Part of a small language model's weights.
Size: width 192, vocabulary 8192, 7.89M parameters.
Training: a variant of Muon for these matrices, 14942 steps.
Each number is 128 + 32 x the weight over its row's rms, rounded and kept within 0 to 255. Layers, rows and columns count from 0. The size above them is the row's rms in percent of the matrix's.

# layer 5 attention query, 288x192, rms 0.072, rows 161-178, columns 0-191
size [ 91  95  82  80  80  88  82  79  84  82  89  73  82  82  84  84  82  87]
[[150 126 146 109 116  91  78 116  94  82 159  55 133 117 148 118  99 156 137 107 120 109 157 144 174  99 137 140 122  67 181 190 118 106 128 139 120 127 108 157 159  82 112 136  78 128 134 137 172 174 135 115 185  99  94 108  88  88 157 110 117 111 139 139  98 109 121 135 129  92 127 148 151  85 118 157 158 157 115 114 104 107 104 134 109  93 179 105 115 118 133 128 135  82 148 170 120 107 115 155 105  99 149 114 146 175 143 151  92 153  58  61 122 171 136 142 120 143 110 141 124 129  93 135  88 116 144 151  67 148 117 137 177 111  59  83 154 129 128  50 119 179 168 182 173  80 175  95 215 221  98 189 156 181 113 119 138  59 133 122 110  96 122 173 119 144 123 107 101 124 113 115  85  96 128  81  69 104 106  89 174 126 185 151 139 101 172 131 192 136 170 108]
 [120  56 112 120 142 163 131 179 129 128 149  92 143  79 149 106 110 105 100 149 157 174 159 156 116  94 113 133 115 124 128 119 119 132  95 117  97 177 110 147 133 174  61  58 121 107  94  86 112 201 125 190 145 117 115 114  91 163  87  97 169 158 105 127 162 152  59 136 164 149  96 148 163 163  98 198 130 140  68 196 121 142  95 114 105 116 180 152  86 141 115 134 141 160 156 168  86 139 128 138  95 122  97  52 122 138 128 142 103 166 120 105 110 133 166 184 149 149 100 170 164 100 159 159 105 136 170 153 144 152 126 123  69 156 157 153 144 120 111 139 196 136 161 160 159 136 113  64 132  93  77 152 155 145 125  92 192 119 182 120 135 132 126  92 114 168 156  81 111 137  82 114  94  77  78 177 166  95 138 133 186 159 138  95  78 170 122 135  99 110  82 170]
 [159 161 135 102 147  41  92 119 174 102 125 132 128 142 120 158 164  80 137 224 182  78 115  83  89 112  83  74 135 119 148 118 165 134 110 103 195 123 136 118 179 155 150 107  97 134 149 133  86 155 164 110 106 105 110 107 115 172 142  64  96 182  98  55 141 147 157 135 109  89 126 170 148 121 117 138 119 162 109 114 114 143 146  82 194 154 143 125 208  95 131  91 102 136 167  81 145 121 150 104 151  95 141 149 113 144  95 175 167 123 132 135 112 126  87 151  69 146 123 117 140 178 129 160 117  74 116 161 109 108 150 115  90 136  43 120 128 123  74  92 143 119 157 147  70 143  82 104 144  67  94 107 101 158  90 109 107 101 151 115  67 169 131 179 147 160 160 137 105 123 166 168 137 135 131 152  98 107 130 104 167  72  91  81 133  82 109  87 174 140 130 147]
 [104 157 141 144 132 162 153  96 115 103 124 177 120 180 197  83 111 168  85 127 111  88  66 149 134  94 153  96 113 114 128 169  76 189  72 142 160 152 120 175 139 106 177 131 141 131 128  96 123  83 133 125 106  90 134 201 162 121 128 131 155 147 162 105 122 157 131 136 121 155 104 143  98 141 114  86 138  71 158  90 134 158 128 149 156 138 109  74  92 155 128 220  76 113 177 160 107 121 125 103 165 156 140 145 147 125 113 160 117 161 190 132 122 125 125  93 109 119  49 168  76 110 106 104 166  94 163 101  87 161 131 151 123 105 115  99 134 110 115 192 182 180 121 138 165 106 106 113 152 114 158 127 103 185 146  95  93 148 170 124 183 131 173 124  99 138 189 143 116  85 126 229 136 111 132 139  94 161  99 133 125 170 135  96  89 220  95  80 125 132 150 157]
 [145 136 155  99 108 157 123  99 172 136 132 103 150 111 171 215 119  83 131 153  88 168 143 145 149  64 138 159  84  75 138 106 150 138 123 171 180 206 131 139 137 174 176 126 118 118 142 131 137 128 147 121  88 106 162  60 117 130 146  66 114 100 140  86 124 177 103 109 141  58  76 124 111 150 125 129  91 124 148 127 102 104 137 120 123 102 151  60 162 128 122 157 146  88 131  75  90 140 133  98 108 132 147 100 141 131 144 115 147 109 168 128 112  61 147  78 101 141  89 220 162 116  75 107 199 131 168  57 103 120 102 174 160 203 130 138 106 155 139 138  59 143 109 167 113  95 136 110 126  77  95 126 164 131 101 144 186 144 110 162 164 104 162 122  92 133 174  94 113 138 128 108 148 215 127 122 142 121 144 172 152 105  84 146 117  96 100 157 172 151 103  88]
 [151 154  81 176  60  99 150 123 125 115 179 121  93 135 116  97 118 181 170 167 119 107 151 159 121 118 119 188  91 120 133  90 125 126 124 160 105 170 135 159 132 145  76 175 143 112 155  94 139  96 137 156 163 163 136 188 151  98 155 160 134 176 142  87 137 118 157 145 143 159  68 114 119 159 148  74 169 157 165 119 154 129 160 124 155 109  91 134 109 159 125 229  97  90 129 147  92 117  97 129 107 130 111 114  81 125 138 123 202 146  84 129 127 118  89 185 128 144 175 157 124  87 148 116 162 155 153 111 135 105  91 101 119 145 130 113 136 144  69 166 162 118  62 140 122 115  94 170 110  60 143 135 164 108 172 164  78 163  83 102 144 101 104  80  63  88  96 179 132  98  69 179 158  74  94 156 133 161 170  67  65 107 113 146 122 166 133  91  94 169 112 126]
 [130 138 139 169 104 128 141  77 124 126 161 119  33 190 136  76 122 136 164 101 144 146 114 107  98 117  84 182 156 127 119 130 161 182 120  91 122 220 148 130  70 134  63 158 155  83 121  84  88 138 120 106 144 151  78 117  81 149 120 142  99  77  67 126 116 110 142  38 126  94 141 184 166 195 120 121  90 125 159  88  87 107 118 146 166  94 105 161 148 211  78 164 130 103 160 113  77  89 104 148  86 140 155 115 128 134  83  89 134 147  56 152 167 162  96 122 140 145 178 168 121 115 123 130  91 149 167 118 130 143 119 174 169 127 140 144 125 122 116 128 112 162 103 129 149 111  89 140 154 118 126 101 128  86 170 211 131  93 153 170 105 131 112 118 150  86  77 148 116 135  91  55 166 162 109 124 107 163 129 101 125 155 110 143 171 137 162 124 142 149 158 124]
 [164 111 106  72 148 155 142 104 111 129 111 198 199 138 126 192 150 146  73  80 168  82 169 130  79 142  95 153  97 143 110 147 147 164 186 103 151  71 166 166  48 153 138  99 180 152 114 120 109 112  67 146 112  88 193 178 143 139 155 151 130  94 109 117  73  57 134 169 187 143 130 119 104 168 136 152  89  81 113 105 110 130 110 172 125  89 111 116 139 163 132 137 189 168 167 150 113 154  79 124 107 151 115 117 128  98 160  98 158 110 138 142 130  87 100 158 187  99 114 120 143 114 138 154 133 132 123 170 162 180 164 121 145 161 147 137  90 112 146 129 127 161 159 117 126 117 130 112 108 130 124 131  80 143 158 190 138  77 140 136 161 143 202 148 117 127 193 117 180 115 152 155 159 148 176  95  86 166 101 149 144 142  73 122 105 177  75 198  99 130 114 134]
 [ 65  89 100 155 108 140 122 135 139  49 160 113  96 155 152 160  74 172 208 131 152 187 131 139 175 114 113 127 123 116  80 107 100 183 143 177  85 135 112 131 116 122 162 189 156 160 136  95  86 119 193 114 109  63 168 175  98 109 161 130 126 123 147 116  95 110 121 135 118 128  78 167 133 122 164 170 145 175 148 126 112  86 143  72 145  86 107 153 138 154 137  45 144  92 146 146 109 101 133 125  82 129  93  80 139 137  79 107 141  69 117 125 203 112 166 139 107  71  89 105 168 165 136 166  94 158 144  99  93  94 167 139 129 121 102 125 135 135  88 159  95 143 139 177 137 122 157  73 118 115 172 129 190 154 163 120 112 104 146  66 112 157 123 137 116  80 203 146 121 149 141 112 160 164 136 112 153 129 106 101 151 141 144 125 196 147 125 223 137 129 118 135]
 [119  93 100 189 184  91 129  73 130 171 130  81 148 130 135 131 135  97  95 125 160  86 142  96 169 101 101  97  95 127 159 134 162 130 122 142  76 162 132 177 159 174 131 127 116 115 105 166 151 132 130 135  81  97 174 149 115 160 126 113  99 164 104 108 149 196 115  80 213 130  95  65 129  85  85 204 129 122  96 144 155 139 166 130 150 123 129  64 185 126 119 102 114 110 120 127 109 166 144 123 195 105 172  88 169 101 147 143 171 154 123 126 122 111 159 164 153 106 158 159 170 186  53  85 153  82 103 174 188 119 149  91 148 105  83 145 143 105 143 108 136  93  86 115 113 113  59  57 124 103 165 126  98 143  98 146 131 125 134 107 107 132 106 180  98 127 123  59 109 151 147 136 174  93 162 146 117 117  88 162 207 128 143 104  91 107  72  98 124 125  98 126]
 [118 150 138 127 130 161 155 216 119 134 112 126 185 158 141 131 138  80 127 145 112 117 125 142 140 142 108  40  96 137 134 120 135 134  71 115 157  89  98 152  83 120 144  78 114 140 133  73 128 115 125 122 156 122 160 123 163 154  87  95 122 125 116 141 131 112  99 128 132 137 203 188 147  78 145 169 114 123 118 153 103 111 171 112 130 124 190 121 112 144 185 194 113 148 115  99 119 134  85 157 144 101  92 119 109 108  75 120  36  64 119 121 115 141 110 161  82 110 215 113  70 106 117 146 175 142  92 145  53 133 160 123 126 123 153 107 135 132  86 107 113 144 158 104 166 179 138 128 176 170 116 192 111 177 111 147 149 156 142 147 176  70 135 109 142 116  77  83 163 172 146 105 142 139 127 121 122 148 145 110 199 145  96 124  90 214 170 110 173  51 142 148]
 [151 154  97 127 111 154  81 159 116  73 100 124 141 165 171 150  95 112 102 111 176 117 149 114 133 192 113 158 119 140  56 109  53 124 142  69  36 153 107 133  85  73 137 168 150 108 178 108  94 118 143  93 109  31 104 121 175 152 197  80 127 174 147  94  99 108  95  98  92 118  85 125 127 177 131 101 125 109 163 105  78 129 123 180 165 116 137 120 164 108  90 139  92  87  91  99 175 113 127 154  81  84 136 112  95 115 151 174 165 170  88 109  95 152 127 174 149 163 118 113 163 103 171 143 178  79 115 155 127 128 152 110  94 117 107 146 105  49 175 179 107 135 109  80 128 100 152 170 138 128 169  87 117 172 137 166 109 115 132 111 156 115 174  92 135 118  97 121 112 160  88 111 164 119 103 130 143 125 120 124 113 133  88 108 156 148 146  97  65 178 112 148]
 [174 114 143 146 150  70 140  99 137 147 189 173 140 147 107 139 123 132 124 148 171 148 121 130 165 145 159 167 132 183 132 128 102 173  97 164 107 134 153  61 163  90  85 165 140 108  95 142 176 137 174 177  79 170 137 174 186 134 189 151 151 175 163  82 188 105 142 111 102  65 147  74 146 120 102 111 124 146 132 146 149 101 141 171 124  84 137  99 130 160 177  92 114  79 129 119 124 132 198 143  95 159 188 110 150 155 153 138 111 146 130 131 107 106 163  74 195 116 130 150 173 210  51 145 172 115 122 178 131 107 127 113  59 179  78 143 134 147 110 147 157 129  54 141 122 118  96 165  57 122 135 115 129 113 148 159  95 118 117 115 147 173 116 107 185 116 153 106 131  95 155 113 127 136 140 133 138 137 128  58 177 115 110 115  76 145  82 131 168 156 110 136]
 [157 203  75 171  98 129  33 100 125 123 105 128 146  73 149 115 152 106  90 169 126  97 178 117 118 167 177  96 162 103 149 114 157 123 124  90 160 153  73 131 113 105  88 128  92 122  99 114 111 124  82  82 210 167  88 118 102 105 157 103 112 100 146  92 125 120 125 122 170  81 124 109 162 152 125 106 170 143 108 112 147 102 145 117 130 131 154 166 161 131 115 104  85  65 107  86  96  77 149 146 142 113 116 126 169 226  97  80 107 160 101 151 163 119 152 175  91 103 140 125 132 178 112 141 154  93 131 153 100 138 172 142 164  79 118 129 121 155  76 120 105  66  84 116 136 160 137 175 113 153 148 150 171 156 157 157 136 136  61 104 138 145 104 102 190  98 110 108 145 143 146  89 134 147 131  62 175 116 111  37  98 139 110 134  87 103 101 142  99 148  80 173]
 [ 61 115  77 162 127 146 187  99 136 133 142 171 140 127 109 142 156 103  88 139 100 145  86 131 144  66  98 129 120 151 146 104 128 147 137  89 167 125 102 118 129 119 153  77 132 103  92 143 135 137 111 147 126 135 100 137 138 162 164 128 107 154 127 158 136 183 136  83  99 128 116  99 155 107  52 200 106 168 180 130 153 107 136 140  63 161 128 143  88 119 140 133 148 108 106 117 138 165 205 172 169 119 140  93  69  87 155 183  79 166 170 184 120 144 143 198 121 127 102 100  85 175 131 148 133 148 110 168  90 190 162 104 136 127 136 100  98 104 155 112 107  69 143 110 122 156 113  86 113  80  86 115 157 163 104 146 144 103 151 127 132 144 147  86 163 199  96 113 132 140  78 151  92 164 129 189  54 148 104 130 106 132 119 124  45 128  19 121 118 151 142 171]
 [172 122 131 177 151  90 119 109  89 141 140 146 129 110 121 123 142 153  98 106 125 151 111 121  67 201 144 103 116 131 123 103  98 152 149 108 172 124 148 182  75  86 120 119  74 122 166 166 132  95 135 110  54 167 108 145 122 146 127 155 151  76  87  97 138 101 149 152 140 151 191 139 105 112 118 105 123 166 216 103 139 155 182 169  80 127 118 127 133  98 149  85 141  62 150 189 151 103 185 126 145  87 112 172 138  99 135 172 136 160 158 144 145  85 137 142 121 120 163  60 151 166 183 120 110 113 142 141 122 137  97  87 126 178 155 121 126  71 118 130  91 116 114 142 129 122 139 126 178 148 203 168 121 159 109 146 125 109 148 108 144  94 162  78 143 154 107 168 132 164 135 176 153 175  25  76 143 190 109  77 175 104 102 176 125 180 161  90  91  94 106 140]
 [ 97 133 129 126 131 124 110 136 142 110 125 136 214 144  71  84  92 117  97 101 147 159  99 160  98 131 160  99  76 130 165 122 111  84 140 148 103 164  93 111 116 153 129 104 111 111 157  87 181  99 131 121 118 151  85  88 168  66 114 111 126 139 110  70  99 141  97 113  85  38 122 143 122  71 130  73 100 129 116  85 150 130  97 106 128 115 161 107  84 127 112 146  87 132  83 125 117  98 121 129 155 129 148 103 139 140 113 122 156  83 127 144 144 125  74 109 209 136  32 104 135 113 109  69 130 114 144 157 163 117 112 147 109 142 123 124 154  78 132  80 158 126 125 187 151 161 154 143 148  44  97 184 158 148 136 195 135 210 135 168 147 168 145 169 171 141 124  74  92 131 158 183  92 118  68 100  45 101 147  84 110 155 105 132 145 120 137 164 130 147 156  83]
 [108  99 131  89 179 167 122 119  92  93 133 171 169 153 109 112 150 150 132 156 116 120 152 139 157 109 162 174 174 119 121 115  99  88 186 110 110  98 132  78 105 140 121 170 125 139 116 171 135 171 186  75 125 124 195 120 101 139 139 130 129 183 126 124 150 137  68 151 113 154 105 146 171 145 112 140 159 113  79 160 146 106 145 103 175 115 138 120 127 105 117 125 155 171 128  99 174  65 192  82 175 104 132  37  57 154 150 137  83 163 154 132 140 103 149 143 109 132  70 116 109 102 108 160 183 169 105 131 108 140 148 142 169  71 151 110  95  51 175 117 113 101 140 151 125 120 180 133 144 133 147 184 157 145  85  89 154 157  86 122 133 101 144 197  99 130 125  67 140 142 167 147  51  94 182 131 133 103 155 187  77 129 165 152 137  77 180 142  82 142 131 158]]
# layer 5 attention key, 288x192, rms 0.0714, rows 161-178, columns 0-191
size [103  92  83  81  85  92  92  94  77  85  87  84  92  86  91  92  84 100]
[[100 170 136 156 113 129  87 200 174 124 130 110 159 104 130 137 128 171 100 133  92 150 119 171  60 163 143 162 142  93  92 149  99  73 171 173 129  90 149 112 135 163 128 119  78 119 160  66 123 129 124 127  77 105 135 182 132 145 196  90 139 107 115 146 131 147 151 124  98 147  79 113 170 196 153 150 161 105 161 115 178  93 116  80 149  76 121 104 103 112 129 207 116 126  97 168 135 166 126  84 145 151  97 115  72 101  90 166 110  88 153 140 129  89 120  92  96 135  39 140  86  92 116 125  95 126 114 201  97 101 159 129 122  80 131  94 140 156 138 171 123  84 118 147 182 196 155 120 150 114 181 120 124  99 136 141  74 140 197  98 139  99 127 108 151 152  90 131 149 122 133 143 168  77 176 125 159  94  71 139  90 102 176 128 131 103 157 141 131  65 168 109]
 [134 163 151 123 111 148 165  89 177 135 134  80 143 165 136 131  77  90 132 174 141 134  89 123 126  97 158  74  96  74 164 131 100 104 119  71 179 175 159  90 183 141 170  84 138 117 114 105 150 161 128 114 138  94 171 100 149 118 183 139 156 111 118 111 122 132 113  65 118 161 108  97 144 113 139 133 132 107 126 182 110 127 107 154 156 122 144 156  85  94 109  66 113 140  66 131 107 120  85 164  99 158 114  68 151  97  84 169 125 111 151  76 184 139 122 159  89 111 108 138 136  86 153 106  45 147 150 124 145 174 155 130 181 170 139  84 194 105 107 163 125  95 186 135 127  65 149  85 118 176 112 159 138 108  94 146 162 143 108 139 137 108 134 118 119 128  76  54 117 106 167  77 132 118 177 144 122 102  86  77 107  99 116 149  32 168 166 137 133  61 112 102]
 [136 119 149  94  86 185 160 145  87 163  52 226 183 106 149 138 158 156  91 135 130 170 163 147 123 105 180 119 161 132  97 113 101 158 125 158 148 126 105  97 135 132  80 173  60 170 116 115 161 111 162 180 165 145 135 114 137 124 143  73 137  99 137 121 112 156 118  92 140 123 149 161 205 171 105 152 158 142 108  96 113 108 143 128 187 117  99 120  99 139  75 160 145 127 128 123  80 201 187 154 150 141  90 120 185 159 168  49 112 122 117 116 147 128 186  86 156  59 162  99 147 142 158 124 118 139  82 133 201 185 112 143 115 147  48 143 105 134 121 146 124  86 136  88 107 176 164  89 149 119 152 142  78 152  94 130 134 158 180 171 136 107 132 138 128  97 110 113 187  95 109 149 153 132 130 135 167 146 106  95 167 134 150 141 149 108 153 177 103 128 145 167]
 [100  93 112  96 141 154 115 172  74 183 145 126 119 124 100 141 113  55 129 122 121 171  50 137 206 149  92 165 113 155  95 175 111  82 137 121 117 124 161 135 134 114 174 135 134 177 173  80 110 126  99 112 115 124  81 130 152  84 105  94 119 148 149 141 118 110  54 107 132 141 145 162 108 154  94 147 115 153 117 134 132 144 134 156 162 164 107  95 152 178  83 127 134 159  90 191 110 135 112 143 149 129 173 132 137  87 131 196 126  55 132 111  85 133 157 142 140  82 149 119 147 128  80 184 115 168  96  79 137 160 121 146 163 137 109 181 123  81 121 108 140  87  73 108 147 103 158 149 122 178 181  83 172 132 156 154  75 121 130  89 194  86  85 114 135 144  92 115 178 108  48  89 128  59 115 137 168 116  94 117 154 143 129 112 159 112 205 139  67 103 111 144]
 [ 79 157 147 137 130 146 144  95  70 167  73 143 156 148  42 121 163 188 179 118 188 138  87 145 104 172 121 122 162 158 136 116 150  85 136 135 145 124 125 109  88  75 141 169 215 156 126 115  98 153 111 106  91  72 118 148  81 110 105 150 155 131 191 154 103 109 180 135  97  94 160 105 137 189 113 125 190 146 125 187  96 107 119 115 113 121  98 128 111 130  73 100 154 150 132 119 150 116 109  51 124 148 194 140 143 143 133 163 127 106 141  90  95 134 170 175 164 160 135 104 146  50 130 136  87 172 176  93 123 165 128 142  91  87  94 128 215 144  90 148 117  77 152 153 123 118 138 152 120 103 116 139 122 100 125 115 128 160  63 100 136 127 110 122 140 135 147 101 153 189 164 144 133 167 143 108 134 130 122 152 114  79  90 124 175  64 123 145 162 120 195 177]
 [171 110 135  91 162 156 135 112  74 151 133 158 139 199 182  80  65 115 106 121 153  67 104 160 107 137 135 121 133 107 119 187 143  86 110 137 123 169 143 153 191 150 135 110 106 149 176 118 162 107 135  90 128 121 123  98 115 130 105  83 133 135 104 169 120 159 122 113 141 138  81 108  26 118 210 108 106 161  94 166 142 118 106 114 129 175  99 115 102 129  87  92 204 183 129 146 119 156 115 136 165 160 146 144 112 131  93 123 148 155  77 175 164 118  33 121 156  93 145 165 142 107 110 119 128 100 161 146 109 120 164 138 201 151 196 162 142 103 184 101 193 112  88 164 154 160 115 144 114  91  89 161  97 122 176 135 108 116 178 129 162 140 163 106  90 105 134 181 140 110 102 138 117 155 170  94 128 124 112  87 119 160  91 163  95 184 135 110 121 168 164  78]
 [168 122 181 133 141 165 137 136 147 104 123 109 116 116 118 106 109 152 146 113  81  86  87 131 187 109 175 142 137  73 186 128  94  87 122 126 145 137 112 111 179 133 141 114 182  77 169 101 158  92 148  74 126 150  83 117 102 145 147 139 178 144 142 164 181 132 194 156 162 103 187 192 108 140 147 113 173 135 143 103 138  69 119 118 178 109  90 176 182 202  95 158 128 141 152 108 141 115 160  94 196 119 111 111 102  77 174 140 137 158 142 180 107  72 122 156 152 109 132 151 107  89 150  78 115 108 117 102 154 190 116 117 150 121 146  62 161 156  83 152 100 158 136 107 183 150 136 137 130 111 172  89 179  76 147 173 151 127 137 121  89 163 188 143  97 124  94 131 146 111 128 171 104  86 111 177 120 134  86 111  89 171 155 176  60 110 135  87 141 111  83  92]
 [109  99 100 106 116 140 135  88 137 148  90 136 116 127  78 100 134  96 158 198 151 116 141  90 200 164 148  97 104 153 170  87 145 111  92 135 175 164 130 151 180 151 178 100  86 159 115 139 149 103 110  98 114 127 105 108 154 102 119 117 124 115 124 135 132 122 114 128  75 128 174 190 151 119  74 174 104  99 132 105 121 168 118 119 190 129 122 165 147 120 111 153 135 154 172 174  95  79 136 200 141 143 140 142 212 160 147 167  90 174 146 126  99 124 180  87  71 134 163  86  58 145  87 156 125  93 154 133  92 161 108  96 142  96  79 149 134 137  90  77 141 106  67 119  60 108 136 135 108 211 108 121 156 155 165  94  95 110 135 139 199 102 136 127 180 114 106 155 149 145  77  97  91 159 106  98 139 181  83  85 163 169 107 111 156  82  81 130 114 156 142 102]
 [152 141 127 114 172 171  88 170  82 173  83  93 145  77 127 135 142  93 134 130 123 122 129  92 167 159 150  78 137 154 204 134 215 111 176 143 151 153 136  72  96 112 119 112 142 139 141 132 147 151 173  84  84 142  98 123 178 141 134  64 120  83  77 126 160 157 147 104 109 122 174 203 123  81 132 104 103 136 165  96 101 129 133 151 136  92 115 161  79 178 140  88 168  87 142 117 124 133 125 118 144 188 165 196 141 189 103 143 143 155 136 181 167 172 134  82  81 166 148 114 113 132  73  96  89 149 134  74 159 174 153 110  73 111  96 123 176 113 125  72  78 144 101 114 135 112 140 179 143  98 121 106 125  95  86 113 165 168  93 167  80 179  82  96 133  84 106 114 123 138 163 145 117 137 155 101  85  80 129 144 141 161 137 108 184 125 174  97 120 125 134 108]
 [157 142 153 158 120 147 179 100 124 117  87 108 142 149 160 185 172 190 111 139  92 166 189 131 112 139  93  90  84 155  96 112 111 112 118 173 165  97 127 106 185 148 127 124 111 203 127 126 113 154  76 166  90 159 139 126 156 164 139 147 135  93 118  82  96 105 108 104  92 173 159 123 161  95  66 191 104  73  84 163 101 162 143 158 164 157 115 150 148 118  82 132  72 156 131 129 159 147  86 106 132 113 149  90  64  88 120 156 147 108 146 115 158 134 174 164 145 123 191 135 236 157 107 147  83  90 137 177 169 164  53 101  95 136 138 104 155 105  99 165 131 111 116  96 151  97 144 111  99 164 123  82 133 125 156  98 177 167 129 188 128 139 128 171 156 134 198  96 117 159 102 144 100 173 139 101 194 131 118 122 117 175 131 102 140 146 116 141  91 152 140 159]
 [180 125 149 132 161 175 113  87 195 103 111 140 150 159  71 140 150  88 149 197 151 169 127  81  62  63 135 170 179 109 142 110 168 137  97 133 119 128 157 155  96 100 136 104 141 147 127 122 155 136 115 144 106 145 105 131  78  69 149 127 178  77 149 123 137 128 143  89 127 105 126 120 106 176 128 146 129 170 133  90 106 173 130 151 141  61  98  71 117  64  99 166 133 110 106 126 122 134 113 130 124 179 106 166 121 134 104 181 111  97 151 175 107 118 140 194 113 133 139 149  70 114 102 114  38  87 144 113 114 115 107 155 105  59 180 129 121 158 180  87 121 130 156 149 152 163  93 134 120  63 116 112  89 142  93  95  97  74 126 144 100 119 225 138  87  84 136 142 111 184  98 126 193 109 107 184 124 126  80 134 133 117 155  72 133 141 101 126 144 178 142 159]
 [159 127 148 123  64 159 128 136 123 141 142 105 107 102 155 133 136 118 175 161 101 159  81 100  94 131 112 157 149 156 180 119 104 109 142 159 165 102 122 142 114 105 139 116  63 159 130 140  92  98 141  92 146 165 207  91 129 116 149 137 154  91 128 200 148 111 135 147 145 131 176 173 178 139 128 126  80  53 126 149 123  71 161 144 129 157 155 176 176 184 137 125 128 158 111 128 128 120  97 168 163 138 144  96 175 159 101  88 134 119 123 146 111 127 135 156 111  64 128 170 136 110 138 113 137 184 149 103  94  94 190 161 219 145 152 112 130 121 152 154 142 144 156 103 140 183 205 113 152 190 150  52 160  85 118  75  77 110  93 128 169 123  93 138 112 103 172 166 129 149  95  83  86 100 109  89 116 110  54 101 151 116 105 168 145 192 143 146 141 190  93  90]
 [149 129 110 111 130 110 180 110 143 140 105 154 120 126 173 161 120 143  37 124 135 144 151 117 198 112  39  99  90 172 140  95 117 105 153 176  96 146  84 121 172  97 130 168 120 147 158  86  85 191 132 143 111 137 108 159 123 126 118 107 141 153 120 164  95 182 108 183 100 197 153 157 129  61  83 164  86 120  93 154 171 154  92 122  75 110 135 136 113  98 110  70 152 125  98 143 132 131 123 114 153 178 133  76 165 188 102 130 177 128 142 133 150 112  63 124 123 146 138 131 157  93 155 106  99 134 112 167 131 202 111 139 141 129  83 174 130  51 113 146 149 174 127 128 121 115 124 102  92  84 103 104 161 147 107  89 157 122 169 140 145 123  58  99  91  98 149  51  76 126  84 144  70 115 116 128  88 132 125 147  72 161  92 119 137 142 164 133 138 103  66 165]
 [152 110 121 211 116 179 108 144 170  80 131  65 129 129 126  83 139 145  42 118 119 174 137 136  47  79 137  82 119 127  86 105 134 131  77 146 177 116 140 137 148 118 122 125 120 144 141 107 153 132 146  90 114 153 110 137  88 134 186  98  81 131 147 200 132 169 153 141 103 123 129 162 138 140 153 117 143 168 138 119 152  84 163 123 160 104 131 165  68 129 193 175  71 130  71 100 143 193 136 102 145 148 152 106 139 148 144  57 125 124 166 165 175 136  89 116  95 141 164 128 134 169 112 182 165 113  83 118 186 125 128  94 151 100 160 137 215 121  76 146 123 119 142 107 180 156 145 155 116  95  51 120 102 111 160 116 142 132 164 102 162 105 152 100 145 147 103 149 123 117 108 120 108  90  95 149 124 149 121 136 116 130  87 123  46 129 115 118  82 222  89 121]
 [106 169 121 169 188 178 175  76 150 103  82 132 112 128  96 117 133  89 132 169 149 141 135  80 144 171  91 193 108 158 126 103  76 150 126 118 147 108 162 137 123 174 120  74 101 160 148 159  74 148  92 158 122 101 126 122 169 111 140 137 147 128  25 145 140 132  99 118 106 103 156 128 174 129  95 132  98  97 103 158 122 146 105 155 105 165  65 148 116 177 117 141  97 117 100 133 129 118 127 162 114 165 120 166 175  80 123 157  95 111 124  98  92 110 126 116 159 132 178 104  91 169 137 145 138 140 135 137 105 210 107  44 117 145 139 174 125  64  86 152 147  85  69 104  78 120 144 116  95  94 117 136 131 147 107  33 125 147  84 190 164 110 133 107 151  66 120 107 107 129 116  69 172 122  77 164 134 109 116 118 135 112 138  82  81 127 132 187 186 111 128 185]
 [127 142 164 105  94 164 136  95 119 111 145 134 150 126 129 132 125 139 149 143 127 136  24 156  67 155 123 159 146 109 128 147  98 165 137  56  76 143  92 169  71 120  90  99  78 114 169  59 113 107 135 141 136 153 134 120 147 151 152 105 153 129 105 185 139 129  98  93 132 123 160  97 130 172 123 157  86  99 179 124 121  46  92  97 136 164  92 170  68 107 127 155 166 130 128 105 125 175  65 135 137 122 133 139 118 140 147 131 112 124  82 122 120 155 115 102 136 124 116 104  80  65 125  30 150 106  98 168  43 156 129 124 176 168 171 114 137  78 111  83 116 159 110  78 181 166 113 127 228  87 145 118 135 128 154 118  81 175 158 123 132 128 131 210 125 129 119 141  96 115 113 128 124 195  79 110 149 168  96 133 149 158 152  87 132 126 124 130 125  96 127  90]
 [163  88 172 104 133 186 103 154 141 130 147 176 128  99 141 162 116  98 124 148 109 182 149 138 207 158 118 154  91 158 144 163 122 104 163  73 153 137 114  83 124 109 128 132 177 193 132 128 164 205 114 101 120 101 111 184 116  74  33 149  91 113 109 122 149 154 164 202  92 159 109 174 123 120 107 160 203 132  87 133 148 157 124 110 132 162 161 118 146 147 138  70  74 126 132  90 174 119  95 112 129 129 107 106 112 158 136 105 124 128 144 117 124 126 119 111  82 135 126 183 111 110 123 160 129  83  94 152 106 123 188 148 136  66 124 121 107  76 139 145 148 125  77 154  63 175 158 103  90 143  93 167 120 129 120 145 184  85  82  59 116 124  88  68 105 154 149 122 156 183 128 138 138 184  85 136 100  72 136 133 157 136 148  59 149 117 161 136 154 172 145 126]
 [ 96 134  87 179 201 145 178 127 157 134 115  87 135 143 119 122 134 144 127 136  97 180 151  71 147 115 162 155 104 194 139 110 137 175 137 160 102 147  87  63 155 148 120 170 147 167  61  86 140 135 165 122  94 101 156 177 148 140 147 141  83 112 118 150 123 140 116 116 141 146  29 100 124 198 186 145 148 118 118 186 151 148 148 148 162 140 125 145 113 139  94 159 155  99  96  98 120 144 172 124 100 184 114 155  67 129  51 112 174  97  84 149  89 125 104 127 144  86 133 104  99 169 115 180 118 172 127  98 114  99 141 160  95 112 128 145 119 154 178 159 162 135  82 115 102 174 131 129  77 120  92 167 205 116 131 116 166 171 139 140 123 180  33 136  99  97 177 148 121 135 161 125 118 169 154 124  85 138 147 114 171 147 129  65 169 150 117 122  96 125 164 148]]